config.yaml
vocab_size: 32000
bias: "none"
tie_embeddings: true
init_std_qkv: 0.0249
init_std_o: 0.0249
beta2: 0.99
weight_decay: 0.064
schedule: "cos"
final_lr_fraction: 0.1
doc_mask: false
steps: 5466
Each number is 500 + 50 x the weight over the matrix's rms, rounded and kept within 0 to 999. Layers, rows and columns count from 0. Numbers have three digits each.

# up: layer 9 MLP up, 1152x320, rms 0.115, rows 344-381, columns 0-79
# down: layer 9 MLP down (transposed), 1152x320, rms 0.129, rows 344-381, columns 0-79
up344:554588511503473394546490549445536518481502471542476513447472450485514591510484458497522512384512562463563546456429495448446393453548500418527494542490500561473528439470542523453502518509512463502474540446448484499465470526496465544487485585
down344:446459532447504484559448454624460440494540443585594581431504393503462471449477519527515565508492458479433463464429445457461444443500480474601467422546538510490502562442545505469440560424485448487493556460536514485556559562461463564516554519
up345:479584487492503441535667516502414510494532511514517435523482538502532505499587513542448492500445471575523555500461551600537500565450525456502506443553484478523609460549543495522374479442514511511447460476439473486522498392482501556459401537
down345:369453555465486461507537558493424446524480491497547481526506493536533586551532563451545521457482487525364493399511556455491409485421465416492535509478474495533476546539565587448531432449398509486442418538554444488466519452499392507549513523
up346:597540467563498453552441507586447555489487482571538540501459497432445571542523470487477563393501481572420530542559605475515529499512477537474477481469479464507456361484552441396580430527623523463595497500521488539544550452416545496568600521
down346:522451411540482533479444540635380591461569535438554476536555471487506576511417560488424578356527552471566488507428513543422524489476494367475500510430459515493456553431492586474491523552483450460482560568557407424488458523393452507595511458
up347:543584497532544505486567487512597638389439568532564556566561502501431497493515465449437489485500424527440480515469520457578398580527458434504429523520522501449457554528443487525499596518475478539504451570551533531550517518427431433468542511
down347:552351604533465510427495485452508497554516588561408521587537532467470474457466489473560507459558522472461452471465518481474472531527575589461488576507445422527503498478535537507532413553461526524508539470466534484546481449555445490479478492
up348:443460483480490492422565482512474571503375551456466472619527466469470437393513468504434473501606527483585528489540472578488527558489473532535562477481497522525470559422519527488483492445443512491393575445627592516536514510503473499528507475
down348:504398605487506473501483524469446561484451499613484523536545475504500467455589475508467499432524541455545477507495480497523515497607451616471586426495572446448506618350561565455509510480419508518352466457588530522622596612510540556506595467
up349:537589483516518488517535396554589481599517511547521507528556556535532610566618530504347481513507572451477511508436533586515523502562582449582486564539483478473521465524546558412457487500460503548471549472420453459559447535446515538540464497
down349:468532510533436460467457524523589567494409407557548553560508549524583413385384507470534554508496524472513503458456490529501465559368561509533584417511527443493505586562385485515479514516493524474538599421496569410540529501515587525477560516
up350:455570575529583468509511508520489491460573517496511459494596546495522511530489534561484486549387477571538470545492471399426507466511506488501513503476533548499518452475447484509483563537434505581431527516467533497472535468459520513511483479
down350:485476583466474631525484525555462468561603404492565530502592443531512529510600480499554612544486547521597524474541539496458572555506442543491478608419497608629536475521558438517439500533557550567428475563531494460418460520423477435544530418
up351:532485457441575531520520489454484413439544499497474438527545474488440542526587442566528497474483466449555526514495481520483550490511536521474466525466468550475541453525514575514541524425473380456616500491485519471496536533494542514403582500
down351:558538545532515493523378558509512494445464460565522504510505449546473580581551543623484532557547484562534458444531412460576553598486472446475466527504546544467488488534535574475532487573376574446496441483460470492553474516566443509408392526
up352:550505502450533522530451436464542440445563474498482541462596520524555519511520445493478496575566502441425531527502572573459582575465428525497491489421525457438470547482482477527578529383527493514501511568470521529448491408525524508423511589
down352:545571545459444479470567469610454536551384490496506456517513522498510572449529460451497557417539486453462577571431480492472411482520566536510568519573442504411516490465527519592529478509483522529511461448506575468498468500577438477527456480
up353:513523553578569445486531495507520530479521534501570561588416511510542509477442468508529459571451448538459511535527491555573525535530504589492463532542489507556526566642532482503509517495536484462494473545450460607471480500463417473508589435
down353:515545491521541458522565478535560478496446505439523531522481501496447488541493447483436480502569451517500593556470509407449549461404453545455462469520532485540504517580463461460506403494471519588481421386509473520544557540513545582501418461
up354:487531462611510562515514506389484503482515533448519399400563583471491477477498487455392455463515459581485611538527550527472511449514491513505500525484443534464593506455433588564488529337561484463499474551511470479452527523493526538504515484
down354:478513433450450577494463437510525555378562592391442612515442477515499508482507502494528500550586487503436458498521499467484541474489520547579539566535495484524471512448596526599491506566593452524539600456532541511498541452540486424553508512
up355:481470574550481546483517559524458425495502444503415481486532515475493494446540593555508501495524495563528500488566475514491563545491461510431576553614516601532457493502497438540513569512459501529523509499539413428443442589547502493449485412
down355:501547527488513476517516466493536455442499519559567540453518460464477469491509392517565466501492470468515483440564511505622476569504467544565561478399492479496425528535556450511573557496576453516491576451476559561468492442512480529505501509
up356:519462517519521586546478519471482465479390480488480464498548637506509415392497519520495431472484483518472528489521441576574487568530470516516448536459503449462511560510423449450585454515455466544485540543395468433560531532543555544495496483
down356:463506544472513545543516463455495395482470461406503476512522545533442491456465641497436582520554553595491492528471539556514473594502426493467503429480562539557551517471487504445511462554525522414506506482491595479527554515505565499509478473
up357:496487494535554426541558489536563580543526439575497516464505514455459468428538424471537520479487510523529510525528460530485549545539448484514531549510490446462450453491458478389477422509492534469445409451532453477409463574457525555415573511
down357:521531505550454512501424507516562534432508504559467497530555508551514485486570561502506433521415525562485440522503426470525405470602532535457474537502464551469612523459428459549438496535529557526634563467580512521441529475458517433404546590
up358:508540482461555488477530479477484521471502447463467575513526490485557529509509401507532493468447515533559552497510529515462491451506432485639550486472532433649597479633488467520417548463443443526380477547453384489471544457448527558429452537
down358:443490491478498495466588443594499473504492442429429482576497493463504457519456525403407447577462499530505406531473538482548384420437505506512526597451604577413448533388460523593440468481505466536495484455481452509424427527438511448416562542
up359:542475443505411481433492556442567385500518548531509582419527526523461599475590433529505535439539527503493528468552527546455585444518518559533524571558494407503632549479492542550418384423467556534505545413514549436489557540529570515517582513
down359:531454475553531490467445457519661458464449456484513499548506591606509615472475540538571493459525483472453437411602346512448395430472518512463497454543479566585538475454425556523462486514509511501497487539473549502573493555461511501533596502
up360:624485540493405426528515435574495594492516482497424530604402457525582618419513510507382495559531489578535559416640463638430559543536450457529500434511468496607575484501562505411501501490481439482401581516518566553598518471506492542453507489
down360:517484537551451397562443551515443460440620563445441460532440530565589591433518498465586499474541439541464496401566522455514530461492511404595505574539437447545467570412447495515565520546509474469532421491535458567515496514496568500545526532
up361:529465453594516529505528498516568536538522555422526480489427509550582540480482527587471529422553499506524520564569319489561418436486494476470449495542421649443467472548442459493493518499534503540481540497503476454422489509599479462517544492
down361:488462447473432533492602513473527535450541555412491464543544451502527613416543615608484488488521533506503489492518442518557461449604578434491434597442526512500565460515442522503529486506499530451597437483525573599538577475484461556447498408
up362:463543499486461542534607502531550455467507512433469440525374503467427521551557484535440539398412408512421523452467508542444409439494588443394588517419476429461474537540444496549572496575542465524430504444501513510489527504490479564516534525
down362:455594471561401506517400487490471497478528515399463499438528494473420538492464441521426491503527458485435562537393513481482536574527587435604554471410453443515518422499449526464492455539524516492529493597572515581438490543472564522481621497
up363:594594475518583524492451453475536480462613507479485512462521467497558419492491372536547548416442416486416505461432532456581488510547458574473509523534538495488541558431585533521526554435483552596530469486475476495482483463428570460497371486
down363:461523422478450514411450498522418490521521560505497526499488388577540538503520539568557550450487465528614470496533530450415524459537613469497512519585441498600464558464460564484484529506467508449505489493502492585494457494497589416540551512
up364:541480491373477525569454461521440490425524529481521521516599507594406440493463527368449497452484410591403530447487524449530452432494467526387535507448488481560497451529465435504534447458452512419440471532442484493485552468596531466494464472
down364:573525538494515510550463521521492515468508514482492440559547479477372469406494464420487546552503594503486498466418560518546464569444510489508488511526521536426587529456488551521526485450410440597628492470410472477477533446412465459500466517
up365:430539509435625472501490468499519487522468552497387565546486461522511558469536551475412509579502533517414565512576542470495484569522504498515415583460486431582457505460494535534548574560468517456573458477523501395413522440472423526468463538
down365:500484513548470509588449447441494558457588491555587536551471452455523557541534495470544439570472459505580492575545506467537521448443511493514539480449502533439464522471516523434545536470425493544425490482503494491486501564529518534489547552
up366:525662536450488503526501497419546605480512642500490404428480548495436466472461585409541463489525508512462568538420589502568448500557435517602414597476482411485426456379532493631570617396509466497533459592470459435410562493493525564513434463
down366:557507443493498541500484536509492448493556484453467430525530488454529471492505441469513562589513556513578489472519503521517535526484498372559542512609573470448485537456491537502565489497497509492706448587541485484568443462460469527511491568
up367:426537464487494440531538482497435433500412572459592557487440488472472549505539483502426507487438522539568491491365442450452468464513525423498578556361507374523467534500519471546419562474465449529483524488513645472547413553502429560426474531
down367:466565528484594569444394546476444377608498426460426594512435513483427528474538481375499552562453527488558454585487544547449415484479429523496482608397424488473539518548465442499537417537452548515550510514492483447428475596425459529555520516
up368:567493571532540573434491538526467551573480485606495512517534541439524505451578580522556535552456497535422477433409515463544547513463409457479429543478494457505593488509417539503435538500497509463476458462566406492515464456443465518552547555
down368:489505427404407518490498446609515426502538406461558535535517453570488398471530509558406390546509413543481564552535483484479491487482473539528521524532560493572488546494566569503549444515415485547488503553510489542621509516490519424559452459
up369:533446411514573533494451520500535558482619477503504525486468558525446486459496524558487539422378630549501466542488431498461536523507467545516531544461456478510542517458510483452457473578508519499453563436513561362466565552435448507433508533
down369:530555498589490469545515523504417533558495497435499486526575421497495457491539528507523553427490486539476487484556484497486464509534534429519506566588549505506488449501480525519481570489456580486458500432548475497457552466557598420532535573
up370:518548561495467552467471466544505493501578510439346477464502467479379459519569513502473506471555545504467566592460450457500562530592476520597481374509581470488472446459473460547493512482538508552524518487482403481517500495563582567602503537
down370:554519412527345462418489523473573443491599442470419525487523535515456572442460471534395479490566385482559480482571430423428478454541486568500526560548510521507487545487527495445523474561553513487522472417547483514519473476512528487509532546
up371:518443588515570523461455620465526449451423528474510514528538517576531476482450498539488414495528436573458388603516536518518425436487465490558494506496508534522528533523441522535452481516436527576460518449436487519562549586478428474555550574
down371:542479520483620511491553448494547503542433514517495486486492486477441462511446525521443496407504533472461431533568390492542495535557487566542561447526456504530527471502545481468490565514463441498466464536451460561441569485528537546502539525
up372:539451552556475520607475502408442550472456529562491476444417520462442457521500517538445490498477568380478537546571531497522561443584489497495484556500510412491474507549548520548467549501523607585470542479565465522425593503522538562529522570
down372:484524506462591458467513463504417448587484494587518566490582446474502461471493456433501483415557516548535475548435466428515472587651502571395549474501521510479556413479498487468460491511497495472514513479494510521515436546456469448503561525
up373:500519546462478550470495515521536493531465516455478458461517422492483548560550497458502541524462542513399526412519483504504531459492500451556531510388561404574476504476542426484475568417465417598530348608475502507422554538556566472489505478
down373:492433476497603490453449509443481447443530480526496559623618510462459546561476495523532523616425560483512420458461490541464391497569464522580562482567454540572464557461492513580466594416565528535475516503485481574483467484538585504508535556
up374:503454489528570514571525521509484422422509463495447439493509452500514439500445493520448417561420493501484650504581610454506485507517507488411539507506391549417534497576606431484538492496597516498425452531510551567460483490457446439484506533
down374:501493588484505401532514473558494456433546380570416388476482487522483491500513596467489509532384458510433533471508555495358468544463456518480515496428528456472552548481391541609454546507468577545518523486611517454547460566536553548524482551
up375:505538567512462488413464513503540472489485462463496471610460475509500499464538484464537532522456360502443537555507512497488519551474510539492527530549511559409479497434446440550393530494504570486544541402487545460491508579418551564400523538
down375:433527563486570497520570402514544379526503516525432539530430497527491557606495553494500548502522482481459431551479508481552668545520470431541498498538444504499505466513524590434586533396552454509562533541516445419409494353403508496438532480
up376:484527499566497495518575438473475490510507499432517444547533595540486647407454544556532504512512539453523540449438446489581428371547490538548423572445475581513468503547509527565580562460509389506596442515536414553485571571605569462514500554
down376:480447465490555469483535460454514460519518514515423518532531541476543581499521488464463589470595507550567479400479436524456516481493521490352470588505452390485565444443495549467500528471493622568490500545555583520436528435535488444563466449
up377:510524544468537518446526547368490555396514424495481535534360431459434506544495442469533522446460622549516569499442513495520636317616471529607477408525427491609447612452625547553484487596495571530411465532443466472530568480482513530501584557
down377:500429495503450520475490536425554476564401462467523482480515497486465433520487528491458491593617474499543397471514527550364494500437459534633528481551541570629452509467558548563483498454455523469499479527477498500543438495389454458548452462
up378:457515515570518511574430478512531524482561434499544537484480498506544422478529512534497468450517488487463474507559506475449531555561515505524489400511500485494414492492480483483531472504509452510470501497489431490504507523529615554447559505
down378:483510479459488498492485540443592523505541529468434459517431505423469477583456525520515507446533495481543528493493447576501497489549495454483496547508427467514526534522600513535489439471505559544480435561416481416499458535479499509495592477
up379:450519484503488492491493434539444575517485452510552448500481507400498556513505601393466435433574527555491501493579551500447484443496532479482546504489505464447514475497445444538481504460425487546459541471510458559575562471515495459532524424
down379:433401549579416501503514482502461481421505587515562399556532539454523536568536460582531529440505497493593538526559501492483508514411459534582556485566534523488479517496521451621487490530526461500391484448396508507443545458500504448433540564
up380:477488585415550473420551484491450520481531466548543431465535450451537583531455506519505486475535444565534517507552519594471488545463603467477495483476576500480538487428535536553477504442471532482480513421523495423464582530487584486505505554
down380:535608502543424495559476495510521483462588493489455525502524467569468500405443465517428517533511586526364493442502573506438500505447510513462514450567558537560474486449533566515476503505426552537550454520509496494488557520586428520494551471
up381:518467558444559407541532455450433562478418521511431557632443544479495504558616473491522481568523523479489380552426429418542446474490477499477422477506475523476494520433600446550538503560489488525528486454515538488531515507462454542481496570
down381:465517373490427352485524444514467576515445557489540518447520487511474509545479546510490476503486479513544473595458538467536465444456476483471519501503485554532484481476482546529433515484525496437472545499545470555515560495496511460523445554